{
  "n_layer": 13,
  "norm_place": "pre",
  "init_std_down": 0.0,
  "lr": 0.00413,
  "batch_tokens": 16384
}
Each number is 50 + 12 x the weight over its row's rms, rounded and kept within 0 to 99. Layers, rows and columns count from 0. The size before them is the row's rms in percent of the matrix's.

# down: layer 8 MLP down (transposed), 64x64, rms 0.146, rows 6-40, columns 0-63
# gate: layer 8 MLP gate, 64x64, rms 0.169, rows 7-41, columns 0-63
# up: layer 8 MLP up, 64x64, rms 0.157, rows 7-41, columns 0-63
down6 094:51 41 51 32 62 37 28 62 51 36 85 54 66 64 73 40 56 37 56 54 29 51 41 27 53 64 54 49 59 47 69 75 61 43 51 40 52 42 49 44 34 53 49 53 61 46 47 49 59 66 37 61 35 32 35 60 43 45 56 58 41 41 40 56
gate7 108:48 48 70 61 47 45 62 39 68 48 64 53 55 51 39 55 58 64 52 55 45 59 75 44 73 60 62 44 32 44 27 52 58 32 56 49 43 33 30 60 56 62 41 61 69 47 42 49 35 57 45 46 51 72 55 49 47 49 58 51 15 52 55 23
up7 098:48 62 53 53 41 44 59 40 57 56 46 52 71 58 26 51 54 50 43 46 54 41 61 35 75 47 43 54 51 19 29 56 55 38 43 48 45 36 39 61 64 58 41 34 49 47 48 43 30 68 58 38 36 78 42 47 67 47 50 52 26 34 30 35
down7 101:50 44 28 52 41 52 64 80 50 28 41 51 58 53 50 45 39 40 64 37 39 45 44 57 66 50 49 57 75 35 41 38 55 46 39 27 56 50 56 58 59 57 62 40 41 54 61 69 61 56 64 35 66 60 33 45 65 39 43 33 55 52 22 38
gate8 091:47 46 40 60 46 51 16 56 58 50 40 31 65 61 51 32 52 40 56 49 60 44 39 47 76 40 56 61 55 40 57 51 67 50 52 50 54 39 75 30 41 56 41 59 60 40 39 29 53 63 55 65 56 42 58 29 42 42 63 27 50 27 63 43
up8 094:39 61 41 50 42 43 52 41 48 59 62 53 63 57 43 42 60 71 55 50 53 49 49 39 55 47 61 44 38 51 47 62 48 80 54 50 62 69 63 46 20 52 61 81 59 64 53 32 59 40 48 75 42 44 48 37 64 44 30 28 43 42 69 49
down8 093:69 54 63 42 67 63 44 53 32 46 52 54 52 33 76 68 57 50 61 50 43 35 56 45 39 51 48 30 58 55 18 62 41 54 41 49 48 51 56 34 51 52 63 44 51 49 60 56 08 69 71 49 49 47 53 69 44 50 62 59 54 46 61 52
gate9 092:52 50 63 60 59 45 39 44 49 45 58 56 38 44 33 50 44 55 63 58 63 48 28 62 48 50 46 24 39 52 51 59 69 31 53 29 71 49 36 65 61 50 55 71 31 34 43 47 67 36 50 42 50 61 70 51 50 52 62 52 83 49 40 31
up9 104:47 60 48 45 48 36 53 41 42 35 44 71 59 51 38 51 34 73 36 39 56 55 49 48 54 34 58 56 67 64 54 35 55 64 49 38 45 42 42 35 39 49 35 53 46 46 42 56 33 28 40 48 37 31 60 64 30 68 28 25 44 59 39 28
down9 106:53 56 34 37 47 47 57 40 73 45 73 19 40 46 49 53 47 51 37 49 38 54 71 54 55 58 61 69 51 49 65 49 40 44 60 66 54 53 50 33 40 59 42 53 40 34 62 55 43 63 78 36 76 68 42 41 47 48 60 43 35 34 61 44
gate10 083:54 73 70 41 47 67 75 45 61 43 47 57 58 41 37 75 44 41 43 49 39 45 56 60 46 40 45 57 74 49 62 49 55 51 51 28 37 41 51 45 51 66 42 59 58 50 49 35 68 45 66 49 76 40 53 39 76 68 61 34 60 35 49 42
up10 094:43 37 56 36 64 40 67 59 52 53 45 33 50 54 72 38 45 45 38 44 57 54 60 42 55 56 46 45 61 32 55 70 59 55 49 54 57 43 58 55 52 68 45 23 36 46 56 25 42 25 40 30 50 37 53 74 20 30 48 47 38 46 49 47
down10 090:27 29 52 69 40 27 43 46 48 58 66 37 35 68 59 43 60 39 68 77 36 48 54 44 60 82 52 45 43 60 51 55 54 41 33 39 50 51 37 58 48 60 51 61 51 53 36 63 47 72 62 61 48 59 54 30 58 38 54 52 68 41 54 54
gate11 091:48 53 39 53 54 35 59 41 57 41 35 45 37 78 46 44 31 53 58 70 49 44 46 38 51 42 64 34 47 50 47 64 53 50 77 48 56 37 37 55 38 42 55 20 33 45 32 73 66 50 55 41 44 40 72 37 49 52 46 42 48 26 54 67
up11 094:45 55 51 37 33 47 54 52 62 50 52 52 49 38 58 44 49 35 39 23 66 50 52 49 53 23 44 54 30 27 55 33 51 68 51 40 49 38 72 71 48 74 60 46 51 38 45 56 62 56 52 47 59 50 29 62 45 50 80 54 32 63 42 59
down11 096:31 47 42 47 58 52 42 57 32 60 63 58 41 57 13 53 63 51 55 32 40 63 36 30 62 64 46 61 44 45 52 59 52 28 53 48 50 48 32 41 63 47 47 38 49 31 61 37 55 47 56 55 45 52 36 81 45 43 35 37 62 55 59 27
gate12 106:34 51 52 72 35 45 57 43 42 45 60 51 51 38 64 68 54 64 62 73 39 45 37 50 75 41 73 44 37 46 48 34 63 41 48 34 51 19 47 55 52 44 39 67 33 38 69 47 51 49 41 44 51 37 42 33 39 57 53 61 37 70 51 40
up12 107:46 52 44 46 31 39 58 51 39 82 50 42 28 44 39 59 57 46 47 57 43 47 63 40 51 67 31 53 43 54 19 44 41 42 57 38 33 43 34 52 40 64 35 62 43 38 44 54 46 34 57 40 69 68 40 49 32 40 60 69 71 57 53 54
down12 100:73 48 59 40 39 55 31 46 73 59 51 55 63 47 72 68 43 55 37 42 46 42 56 56 56 49 59 52 66 64 44 54 44 16 26 41 53 60 60 36 47 28 66 45 48 51 51 67 66 38 46 54 72 43 46 50 33 73 50 54 46 54 42 47
gate13 112:30 32 48 51 48 51 21 66 51 40 66 53 45 63 36 45 44 41 62 43 66 71 40 56 62 62 40 25 55 32 34 59 55 62 58 47 71 30 55 57 53 48 23 55 57 39 55 38 51 62 31 52 31 64 51 41 47 45 47 42 56 47 46 39
up13 100:65 39 33 56 43 52 54 57 47 53 45 78 27 47 56 45 46 64 37 53 68 60 69 39 36 64 65 58 32 57 56 37 41 64 58 52 48 72 30 56 67 54 46 29 55 50 43 39 52 54 51 84 62 37 67 57 58 46 49 58 46 56 56 62
down13 099:25 46 50 40 64 36 42 51 64 53 50 47 46 42 48 47 62 39 40 74 53 55 61 76 31 31 50 37 51 45 39 58 54 57 49 32 56 35 60 46 40 50 63 80 55 45 65 53 66 66 45 62 56 31 23 43 43 62 41 65 52 63 52 41
gate14 106:61 46 52 52 58 49 35 58 71 46 66 42 52 44 60 33 54 71 47 57 47 32 29 38 61 54 54 46 68 41 42 67 46 56 55 55 63 33 44 54 62 60 51 58 32 34 44 48 46 50 17 43 47 47 51 71 47 73 58 64 36 36 75 40
up14 109:63 37 72 54 43 37 34 52 28 50 33 50 35 59 37 62 42 25 53 70 40 45 50 52 39 46 63 47 42 41 70 53 47 60 39 52 55 57 46 60 71 41 37 38 35 48 58 19 44 64 60 40 34 57 61 54 46 59 53 20 47 52 46 43
down14 106:54 40 34 45 51 47 58 41 49 26 62 35 45 52 71 31 32 40 33 65 51 47 56 57 48 69 78 53 08 45 53 50 61 57 66 43 35 49 61 58 42 56 47 31 35 47 49 57 48 29 46 49 71 66 51 42 49 46 53 51 49 49 55 46
gate15 100:39 56 58 45 45 56 51 52 62 37 61 69 39 56 47 67 61 40 48 67 55 47 52 59 59 49 22 48 47 46 41 39 49 49 55 43 54 44 49 27 42 70 47 48 90 59 41 51 77 61 48 55 27 35 56 72 35 60 53 63 29 49 49 58
up15 107:38 58 67 52 52 54 49 26 49 66 50 54 49 59 60 82 46 50 32 60 36 66 56 67 60 46 53 46 48 60 39 56 51 48 51 60 30 27 71 38 62 51 41 51 51 61 68 68 56 29 51 36 57 45 55 56 34 73 38 69 33 44 43 51
down15 102:65 62 50 73 45 49 47 41 20 11 52 55 37 45 55 52 63 66 66 46 56 39 39 52 43 50 46 41 52 30 49 45 63 63 35 49 47 51 50 53 48 46 55 26 32 68 65 65 43 50 66 33 44 61 37 53 50 43 53 56 41 56 43 70
gate16 106:42 22 43 41 57 37 45 52 63 66 54 34 50 58 55 31 52 51 60 48 47 66 36 72 50 52 68 53 43 42 49 58 39 29 34 46 38 45 47 70 43 72 14 60 62 51 54 48 40 38 59 43 51 58 32 30 47 47 47 62 35 59 49 38
up16 095:64 60 59 54 42 50 45 35 62 52 63 48 37 57 43 60 30 41 56 49 51 51 44 65 39 23 52 41 66 60 65 42 51 12 32 59 27 37 75 51 52 64 35 37 62 62 39 59 49 56 56 64 47 40 44 35 46 49 64 57 56 60 58 60
down16 101:50 49 48 39 50 55 74 36 38 52 49 26 48 49 48 52 64 46 33 45 22 47 65 59 46 42 46 54 53 53 62 46 53 47 30 49 58 60 47 63 65 46 72 61 58 39 57 52 47 59 71 70 73 44 68 24 74 38 42 64 57 35 59 54
gate17 090:43 37 55 65 52 33 57 43 65 54 50 67 46 73 45 44 51 46 44 42 63 64 39 69 65 34 47 38 55 64 69 49 43 55 52 66 63 49 35 51 59 70 89 62 42 51 60 37 66 60 42 53 40 38 64 40 43 50 35 48 33 34 48 50
up17 104:58 40 49 51 46 32 53 37 70 58 58 49 56 64 47 60 56 70 43 35 62 49 60 42 57 27 61 43 53 30 28 49 37 62 44 29 72 62 62 37 57 64 74 46 46 49 51 39 50 43 61 72 54 56 66 64 35 64 47 63 49 35 67 45
down17 104:66 55 49 58 23 50 49 57 57 55 20 23 47 45 48 44 48 54 68 49 43 47 51 59 74 62 46 66 51 40 43 44 46 28 52 48 39 53 55 62 24 47 40 44 50 55 71 52 44 52 53 38 55 59 38 53 49 41 31 26 60 62 23 61
gate18 100:60 39 63 32 51 75 52 57 65 53 32 45 23 62 61 53 59 46 46 56 36 50 48 53 61 51 51 33 50 46 50 56 44 50 41 48 46 57 40 50 77 46 47 52 52 19 47 56 55 26 74 54 24 45 65 59 65 42 41 41 50 59 77 53
up18 092:39 42 43 52 49 55 45 35 66 34 63 45 37 71 40 62 36 23 56 64 46 55 24 45 51 64 43 30 63 45 59 43 60 43 52 32 45 39 53 41 67 49 28 51 49 37 57 52 53 48 62 57 28 66 51 74 50 63 60 65 40 52 58 31
down18 090:31 67 43 35 60 40 59 65 50 74 62 66 78 34 55 61 51 50 69 45 52 54 63 59 56 35 60 58 27 50 47 42 47 37 46 56 38 49 24 50 54 36 65 37 50 56 47 40 50 32 60 51 76 44 60 48 56 39 33 48 39 60 49 64
gate19 101:44 60 52 43 45 34 55 39 50 31 43 54 44 20 59 63 56 46 29 66 32 43 58 77 57 61 67 54 43 66 52 55 49 62 45 51 46 56 62 58 50 72 31 64 44 48 50 46 51 31 43 58 51 48 57 60 43 37 68 44 42 34 84 39
up19 091:49 38 64 54 36 55 47 54 60 59 45 53 47 67 40 42 33 37 53 58 32 45 27 40 63 55 56 75 61 51 50 28 56 46 59 56 45 50 47 60 54 45 28 35 41 23 65 84 31 62 51 38 47 47 53 43 40 63 40 54 62 32 48 38
down19 098:42 56 51 45 45 69 53 68 39 61 75 43 32 41 44 54 49 51 28 63 58 42 72 57 56 48 55 31 50 60 64 66 55 60 62 44 41 38 51 31 37 64 27 50 37 35 36 66 56 23 58 61 41 53 44 41 46 61 62 43 26 48 54 44
gate20 104:37 47 74 51 56 40 32 57 52 20 60 59 36 57 52 56 48 39 38 66 64 49 67 61 51 87 51 84 49 73 62 62 44 48 48 62 66 58 35 42 42 53 60 53 52 59 48 44 64 42 55 55 43 58 41 44 54 46 59 54 47 60 64 44
up20 101:35 62 44 49 42 43 60 54 59 64 57 42 36 53 42 45 62 55 54 63 52 54 47 50 42 34 45 34 32 40 20 49 60 66 47 53 21 43 76 61 61 39 19 66 71 49 58 57 31 54 52 74 53 47 55 45 43 56 51 55 62 56 41 48
down20 103:38 36 31 42 56 40 42 22 45 16 54 32 29 45 63 51 49 41 45 50 54 43 53 67 42 53 54 69 45 48 57 39 47 33 54 51 51 57 36 29 34 63 47 61 67 47 48 54 70 62 57 42 59 40 52 31 37 58 47 53 37 76 51 58
gate21 091:65 41 68 46 64 39 27 60 34 44 61 59 52 77 43 50 66 49 34 39 30 67 45 54 48 57 47 53 31 47 60 64 65 59 37 51 61 48 44 59 19 52 40 47 46 57 58 54 34 56 47 64 44 38 51 53 23 70 43 44 34 61 52 52
up21 093:26 53 72 83 51 52 54 44 73 73 55 46 27 40 43 29 33 41 52 52 50 47 31 54 47 49 54 58 50 52 40 42 42 50 59 62 57 45 62 44 48 52 50 62 56 55 56 19 49 33 42 41 63 51 44 63 58 63 64 48 26 52 38 44
down21 102:62 41 50 69 42 48 53 41 70 55 30 46 29 55 47 56 55 47 36 58 37 44 42 27 50 37 47 42 44 55 60 55 69 63 34 61 54 53 56 68 52 60 31 46 60 38 68 19 52 41 47 54 57 23 57 46 33 64 53 46 28 42 45 66
gate22 107:61 52 59 50 33 44 40 84 69 37 48 44 50 66 59 65 30 47 47 64 42 42 27 52 55 57 55 42 61 62 70 56 48 57 67 38 51 56 46 30 64 27 29 52 57 48 55 55 34 51 45 46 40 52 47 54 33 75 52 64 42 48 55 34
up22 102:58 60 35 29 54 49 62 53 58 38 44 41 40 70 37 44 55 54 36 54 29 58 31 51 50 51 48 33 51 56 63 54 39 52 63 40 55 44 40 78 63 27 47 65 41 63 28 45 42 50 65 59 52 87 36 50 58 53 46 52 45 55 67 40
down22 098:59 33 66 44 47 69 43 48 56 50 78 61 53 35 36 46 71 50 50 48 35 32 65 64 49 54 37 48 40 41 30 55 48 52 26 37 39 44 29 43 66 59 52 37 65 53 50 28 51 65 54 62 45 59 59 35 38 56 45 35 62 29 49 46
gate23 096:47 65 48 31 44 22 42 59 60 42 61 51 60 44 53 35 59 44 57 45 32 78 61 31 31 45 26 54 51 53 66 42 64 55 75 63 57 39 46 67 59 52 38 62 57 43 40 65 64 49 44 49 38 38 40 43 63 58 67 51 50 63 51 33
up23 103:39 49 46 43 47 48 59 45 38 31 55 48 44 39 46 44 54 38 47 52 47 34 39 45 37 40 41 58 36 56 60 54 65 31 45 48 38 42 35 74 64 34 38 65 44 38 57 24 49 63 42 54 45 78 64 41 45 44 49 63 64 10 51 51
down23 105:55 84 65 48 37 43 75 58 50 58 48 30 56 64 62 39 52 51 35 53 63 58 18 44 42 54 44 49 43 15 54 61 60 53 49 46 46 61 69 60 39 68 58 52 46 36 51 44 32 57 60 60 58 61 51 68 52 45 55 48 44 47 58 43
gate24 120:36 24 50 62 64 27 60 40 67 42 48 50 51 55 48 58 39 48 62 54 52 52 53 45 53 52 68 43 44 57 59 55 57 65 43 73 51 30 38 57 47 68 64 47 53 59 47 34 50 35 38 41 66 31 62 37 25 62 31 49 60 71 65 67
up24 102:52 76 55 40 55 62 52 42 48 53 53 45 39 35 35 43 47 64 35 52 34 69 42 54 52 28 23 46 38 60 47 34 59 42 59 44 46 80 49 49 42 62 49 44 67 47 66 28 58 27 42 51 40 54 57 48 61 73 60 35 53 49 56 34
down24 102:39 43 54 51 61 50 54 54 46 55 54 49 49 37 34 46 47 48 59 55 57 35 46 59 59 50 53 47 24 69 47 57 54 55 48 32 45 73 58 62 46 45 36 58 67 48 42 25 41 45 32 34 48 73 24 31 57 33 62 41 35 62 18 43
gate25 097:60 45 51 26 62 57 40 49 49 57 73 46 31 61 61 42 59 35 38 49 64 69 41 47 65 49 38 37 28 67 57 40 68 62 56 50 32 37 64 55 49 40 54 61 55 47 63 69 46 46 52 54 45 67 59 26 36 51 31 39 67 43 66 47
up25 097:58 68 45 66 50 51 69 44 49 21 67 55 41 68 86 44 64 45 59 50 54 47 67 38 54 34 58 43 50 41 45 39 70 49 69 57 54 51 43 58 63 33 48 35 51 53 59 63 58 75 53 53 42 36 63 47 42 46 61 40 52 61 49 31
down25 098:37 62 50 47 45 62 64 39 70 50 26 41 38 33 53 45 76 41 48 48 56 57 46 56 47 57 34 52 54 64 63 40 76 57 37 64 33 46 50 44 46 71 60 56 37 38 49 42 29 38 65 67 61 57 37 74 58 32 48 37 41 50 49 62
gate26 107:38 37 56 47 48 43 36 69 32 52 65 65 52 51 34 54 42 45 35 44 61 61 40 58 53 55 38 70 34 54 54 47 15 48 55 63 71 50 40 57 28 47 42 51 52 29 45 52 43 33 62 56 49 56 47 45 46 12 53 63 42 54 64 48
up26 095:50 43 44 61 43 40 60 34 58 67 22 55 58 62 31 54 42 50 48 59 29 42 48 56 38 42 57 44 65 48 45 31 43 35 61 38 64 48 42 71 38 41 52 54 63 38 49 60 49 67 54 60 59 50 23 44 50 70 68 53 42 46 16 57
down26 095:51 35 53 60 53 48 55 34 47 56 29 61 56 57 64 39 66 50 32 50 69 47 57 47 56 53 51 49 57 47 42 31 60 45 46 42 58 45 72 29 56 53 59 75 29 51 18 39 49 56 60 57 49 60 78 44 35 54 53 46 72 39 68 61
gate27 092:51 54 62 36 71 49 48 54 41 42 76 49 56 53 78 66 52 48 33 46 28 48 37 63 48 58 54 47 50 56 48 63 68 35 46 74 81 43 57 49 49 47 41 70 56 37 71 56 47 62 31 60 65 55 35 54 41 61 52 45 53 47 52 32
up27 106:55 38 41 40 53 46 53 35 41 39 42 38 41 34 44 62 37 59 38 66 34 58 55 54 57 69 56 56 60 47 63 46 35 60 47 26 31 41 50 56 43 62 20 57 53 39 26 72 32 55 38 56 47 38 40 42 35 33 54 50 46 56 43 77
down27 106:37 33 52 45 65 58 55 43 30 35 49 49 41 59 49 70 63 64 49 63 64 47 41 80 32 42 48 65 36 43 52 83 59 45 47 60 48 37 50 52 43 55 62 57 55 56 72 62 38 52 53 52 27 32 41 50 53 55 58 47 30 47 73 57
gate28 093:34 44 38 52 52 51 44 58 43 51 56 26 39 42 34 45 67 41 26 65 38 47 60 34 32 58 41 39 48 67 72 43 45 64 49 49 39 45 28 66 48 51 42 62 35 48 63 64 61 55 42 32 67 66 68 42 33 41 58 57 62 42 67 56
up28 096:55 38 38 57 48 49 53 55 49 60 46 60 52 39 29 60 56 66 46 53 46 48 53 55 63 34 54 31 50 44 71 61 44 49 54 46 71 23 50 77 32 44 41 64 53 52 63 33 55 52 41 46 63 33 56 42 58 31 82 37 57 32 41 68
down28 091:47 70 45 42 60 59 63 46 29 29 39 63 34 62 42 27 48 46 41 41 63 58 36 28 37 71 49 46 48 51 58 45 58 49 83 54 36 58 34 31 64 48 48 50 39 44 48 52 71 43 42 57 72 56 48 62 33 54 43 51 52 45 42 37
gate29 112:47 29 58 55 64 45 25 64 42 34 67 63 54 51 61 78 38 55 27 53 38 49 50 43 62 66 56 38 58 39 53 36 75 69 38 53 51 51 59 56 36 62 48 50 46 31 42 46 27 41 42 61 54 51 39 53 34 64 48 38 37 61 51 39
up29 100:51 39 62 49 68 46 73 17 66 35 52 49 39 41 50 46 49 55 51 69 33 62 44 42 36 40 39 63 40 73 66 57 30 54 52 63 49 59 61 59 62 48 44 40 58 70 62 60 43 41 57 37 51 46 75 49 45 70 59 57 69 53 57 50
down29 105:38 67 60 57 43 41 36 38 59 50 51 29 49 71 45 42 50 42 66 47 61 59 48 51 49 57 55 55 35 80 47 30 64 59 46 61 59 49 63 70 67 56 57 58 44 49 49 36 53 29 19 39 30 61 47 58 51 53 38 62 30 50 68 41
gate30 103:58 41 51 54 60 45 50 61 68 54 66 48 50 28 49 45 23 55 35 59 47 47 73 50 47 35 41 79 41 52 25 54 56 49 59 40 62 43 26 55 45 37 43 48 30 31 39 54 51 32 69 50 40 43 55 73 46 53 45 33 38 49 54 66
up30 101:71 65 54 57 56 38 47 52 39 51 50 47 36 53 45 52 57 76 54 54 40 31 29 40 61 57 47 37 51 35 35 54 72 58 56 51 48 60 81 28 76 49 47 32 35 36 45 59 47 55 50 66 49 38 56 53 40 65 65 44 31 54 48 67
down30 102:43 42 59 41 49 70 55 43 62 74 61 60 79 52 47 51 55 34 60 52 61 51 34 63 72 36 54 35 45 62 44 37 59 49 52 38 50 44 50 59 42 35 43 41 55 65 57 59 44 52 38 60 24 57 34 67 53 34 47 56 61 21 29 47
gate31 101:46 41 60 45 55 33 44 09 71 57 34 46 51 61 42 38 46 58 43 53 36 32 59 75 53 62 62 45 47 54 47 33 55 43 60 58 50 67 57 41 54 46 46 63 63 48 63 52 65 46 63 56 36 25 53 57 53 66 58 58 22 43 56 62
up31 095:31 59 68 45 79 49 50 36 39 69 40 33 38 52 51 47 59 57 51 52 47 54 50 35 56 33 72 54 35 34 34 47 38 40 69 33 63 40 52 56 43 65 50 42 55 85 35 45 57 45 49 48 61 46 55 43 70 62 70 51 43 49 47 50
down31 100:55 68 57 60 30 65 49 66 60 65 41 42 69 64 50 68 37 48 50 65 46 50 49 51 40 60 54 53 49 56 42 78 52 48 58 52 35 42 58 47 71 68 47 48 59 38 54 32 73 32 79 39 68 73 36 65 53 57 49 49 50 60 48 50
gate32 122:41 57 52 83 54 44 49 50 65 29 48 68 43 58 74 65 56 36 48 58 54 32 46 45 32 59 52 48 64 38 63 26 70 70 42 42 60 27 51 56 41 64 49 34 47 41 38 56 44 48 31 43 37 36 61 40 60 44 59 48 49 41 49 45
up32 100:55 53 50 47 29 49 55 38 56 43 42 49 36 36 29 50 55 45 44 50 47 24 46 48 31 47 46 44 72 63 40 47 57 35 51 65 43 70 37 29 43 52 77 66 54 71 68 61 20 45 41 48 34 36 48 56 52 43 34 49 62 62 46 45
down32 102:25 77 50 59 40 53 81 39 42 55 32 56 47 44 44 51 54 53 52 43 43 44 38 49 57 63 61 33 41 62 34 37 50 42 68 57 40 55 39 48 48 64 46 69 39 91 31 40 48 46 47 40 61 54 57 43 53 51 37 65 61 48 54 46
gate33 094:21 44 49 43 63 59 44 54 54 46 81 57 49 49 50 33 66 43 59 50 68 59 46 52 52 42 27 59 56 48 45 50 45 70 63 43 51 68 49 43 52 54 60 50 46 43 64 34 49 51 64 28 34 44 49 47 78 36 58 66 52 66 21 42
up33 101:63 48 33 64 33 50 59 53 48 79 53 44 74 51 46 55 62 48 48 60 52 28 34 65 47 63 65 59 47 57 51 27 51 37 28 23 40 55 49 45 53 43 50 51 64 42 25 78 42 59 54 67 49 67 49 51 44 51 40 52 54 40 41 38
down33 100:40 44 46 66 65 42 50 78 24 72 57 38 53 44 54 33 71 60 44 58 48 43 28 44 57 40 48 59 41 41 58 53 64 35 56 41 66 55 56 55 31 62 44 36 35 48 46 55 60 42 46 45 43 55 61 68 48 52 55 31 29 46 60 77
gate34 104:38 48 63 58 48 58 36 36 53 57 52 45 31 63 48 52 46 78 38 77 43 50 54 48 58 58 47 51 42 65 31 57 63 42 57 55 44 56 42 42 43 59 46 76 59 30 35 44 39 20 64 41 73 44 33 64 55 45 27 42 60 50 48 52
up34 111:57 44 60 43 40 32 57 67 64 44 49 48 58 57 45 56 36 66 58 40 72 53 40 64 54 50 36 43 48 46 39 32 58 58 56 27 49 45 62 52 44 30 60 53 62 49 44 43 58 86 40 78 48 23 47 44 49 45 57 38 26 58 41 44
down34 111:67 62 67 51 60 43 53 34 37 39 82 65 50 67 48 42 52 37 37 64 39 46 48 63 47 60 49 46 55 56 71 40 44 83 74 52 37 68 58 47 63 64 53 43 62 37 54 58 45 36 52 48 55 38 40 27 57 35 53 46 52 50 37 58
gate35 103:47 34 69 57 48 67 56 65 42 24 40 50 44 56 58 52 49 63 48 33 58 63 32 52 47 55 57 61 42 72 43 56 63 46 59 72 56 43 41 39 32 66 48 53 38 33 53 51 47 41 22 56 27 45 69 48 36 34 74 47 55 58 55 56
up35 099:49 57 42 32 27 55 57 50 26 37 64 59 70 43 28 53 41 67 55 45 83 53 40 43 52 48 61 38 54 62 42 50 53 32 37 54 59 44 55 47 35 42 54 31 32 53 41 53 29 60 50 32 37 32 56 40 37 43 48 50 39 41 33 39
down35 106:73 72 42 46 85 42 66 49 40 51 28 41 71 42 27 44 42 43 57 57 67 56 56 60 68 47 47 52 51 46 59 41 50 45 64 59 61 47 50 46 38 36 52 63 58 64 45 68 55 61 39 66 47 32 55 32 66 46 32 50 48 53 39 43
gate36 102:17 40 59 71 42 29 43 43 70 44 44 56 53 86 59 73 49 70 78 55 49 57 43 39 63 44 51 52 56 60 59 38 49 29 52 66 63 51 42 55 46 42 58 40 49 61 38 40 47 64 48 58 42 61 46 47 63 62 55 54 52 51 50 45
up36 096:41 39 55 47 50 52 51 36 50 80 36 40 35 31 34 50 34 61 49 36 33 45 58 47 41 40 75 39 46 43 60 51 67 31 33 51 64 56 47 42 34 67 45 57 48 62 70 50 46 45 36 43 66 42 47 41 38 63 43 60 68 59 41 26
down36 091:54 49 47 58 51 55 39 61 52 45 69 58 53 57 47 65 47 36 56 59 56 34 40 21 30 47 42 48 33 46 49 61 20 51 74 51 40 38 51 38 54 58 63 39 51 41 33 35 50 44 39 54 33 71 58 46 52 47 66 58 61 82 34 41
gate37 120:46 22 56 48 62 56 40 49 44 45 45 67 40 73 30 56 55 48 43 59 30 67 60 63 69 68 25 60 29 40 35 74 52 59 49 24 54 53 52 49 41 48 49 29 52 51 49 62 44 59 57 42 43 45 43 42 46 57 60 42 43 68 65 59
up37 101:52 51 43 44 36 48 64 39 55 69 39 68 73 54 62 57 41 26 37 60 43 52 39 39 46 55 67 41 42 54 39 43 48 42 82 56 54 39 64 45 48 38 86 59 62 57 72 41 57 59 55 46 54 54 59 40 51 36 48 67 62 37 36 55
down37 098:47 53 33 61 68 61 47 59 41 47 51 56 38 68 45 50 64 50 60 64 32 63 40 44 51 36 32 44 55 32 36 51 77 46 41 59 44 60 38 40 79 43 39 49 48 59 39 48 53 63 55 71 34 46 75 49 51 67 54 59 49 77 65 45
gate38 085:71 37 28 62 68 41 41 56 57 49 56 49 63 54 39 41 76 66 45 38 63 53 60 67 72 47 49 55 31 70 44 28 45 51 45 60 48 64 49 26 60 60 47 35 44 60 35 43 46 70 28 59 36 52 56 40 50 47 44 58 61 56 61 55
up38 095:52 70 30 80 48 31 36 58 54 32 57 60 19 64 44 51 57 28 24 45 58 33 57 54 57 37 54 64 38 58 46 64 56 47 38 50 38 49 40 53 63 66 36 40 66 53 47 42 36 40 42 51 48 47 35 58 64 48 49 53 54 40 62 52
down38 092:69 50 38 62 39 54 45 46 69 48 67 60 71 29 28 59 22 59 65 40 60 53 70 69 47 47 66 39 35 62 40 67 35 37 43 43 52 51 36 43 41 51 54 48 61 68 41 58 42 46 63 56 58 34 51 60 62 48 35 62 55 41 45 37
gate39 091:59 52 89 43 56 65 44 40 42 47 56 53 39 36 49 43 57 60 86 59 72 52 59 56 65 58 50 45 43 31 45 39 47 46 47 58 43 38 42 61 53 48 54 64 45 53 31 36 22 57 44 35 52 56 48 32 56 62 46 58 39 40 32 39
up39 098:45 54 43 24 46 30 67 24 39 55 42 37 42 48 36 47 47 57 43 50 38 56 59 60 56 32 56 43 65 77 63 46 36 43 56 79 51 60 36 56 75 41 44 51 50 57 52 67 39 45 48 54 42 58 59 49 25 46 48 40 40 48 32 33
down39 095:58 52 33 79 44 56 76 56 36 45 68 44 42 35 41 49 39 57 46 55 24 28 33 28 36 48 66 57 53 50 46 61 58 48 57 56 59 62 60 46 54 53 42 25 40 43 54 30 48 30 41 43 68 59 43 44 40 46 48 40 58 34 49 63
gate40 096:29 50 43 53 82 34 64 57 51 51 40 46 70 63 30 54 43 43 59 39 66 74 58 61 38 55 49 37 50 50 50 53 51 50 53 57 70 42 31 45 42 57 35 57 59 41 33 45 57 70 28 43 55 48 55 51 51 37 17 58 45 59 39 56
up40 105:53 42 46 42 45 67 39 65 43 31 62 43 60 60 42 42 45 41 54 52 41 41 64 25 73 50 82 62 56 54 62 57 59 59 56 70 44 49 43 48 36 44 44 41 55 65 57 32 45 71 47 53 69 54 41 40 81 26 54 52 60 51 45 51
down40 102:56 49 43 40 62 49 26 29 47 27 62 68 50 55 53 36 47 36 73 38 65 46 54 72 38 44 42 46 56 45 58 55 58 49 41 39 60 38 42 20 61 58 46 40 51 49 51 66 50 61 57 53 50 27 48 36 58 29 31 58 38 52 38 72
gate41 109:47 41 46 48 67 30 52 56 50 50 64 55 45 35 36 61 46 38 18 54 51 45 73 61 32 55 29 53 37 44 46 49 51 53 59 38 44 46 29 44 38 44 39 62 55 63 31 29 45 51 72 66 38 43 36 69 54 35 60 43 39 32 40 44
up41 101:61 62 50 56 56 47 68 50 36 49 53 48 49 55 62 67 40 63 42 65 31 59 49 54 34 60 49 52 43 58 66 57 34 66 72 24 45 57 54 65 29 52 49 43 53 49 54 49 59 38 42 45 42 40 52 44 87 46 52 85 33 43 43 58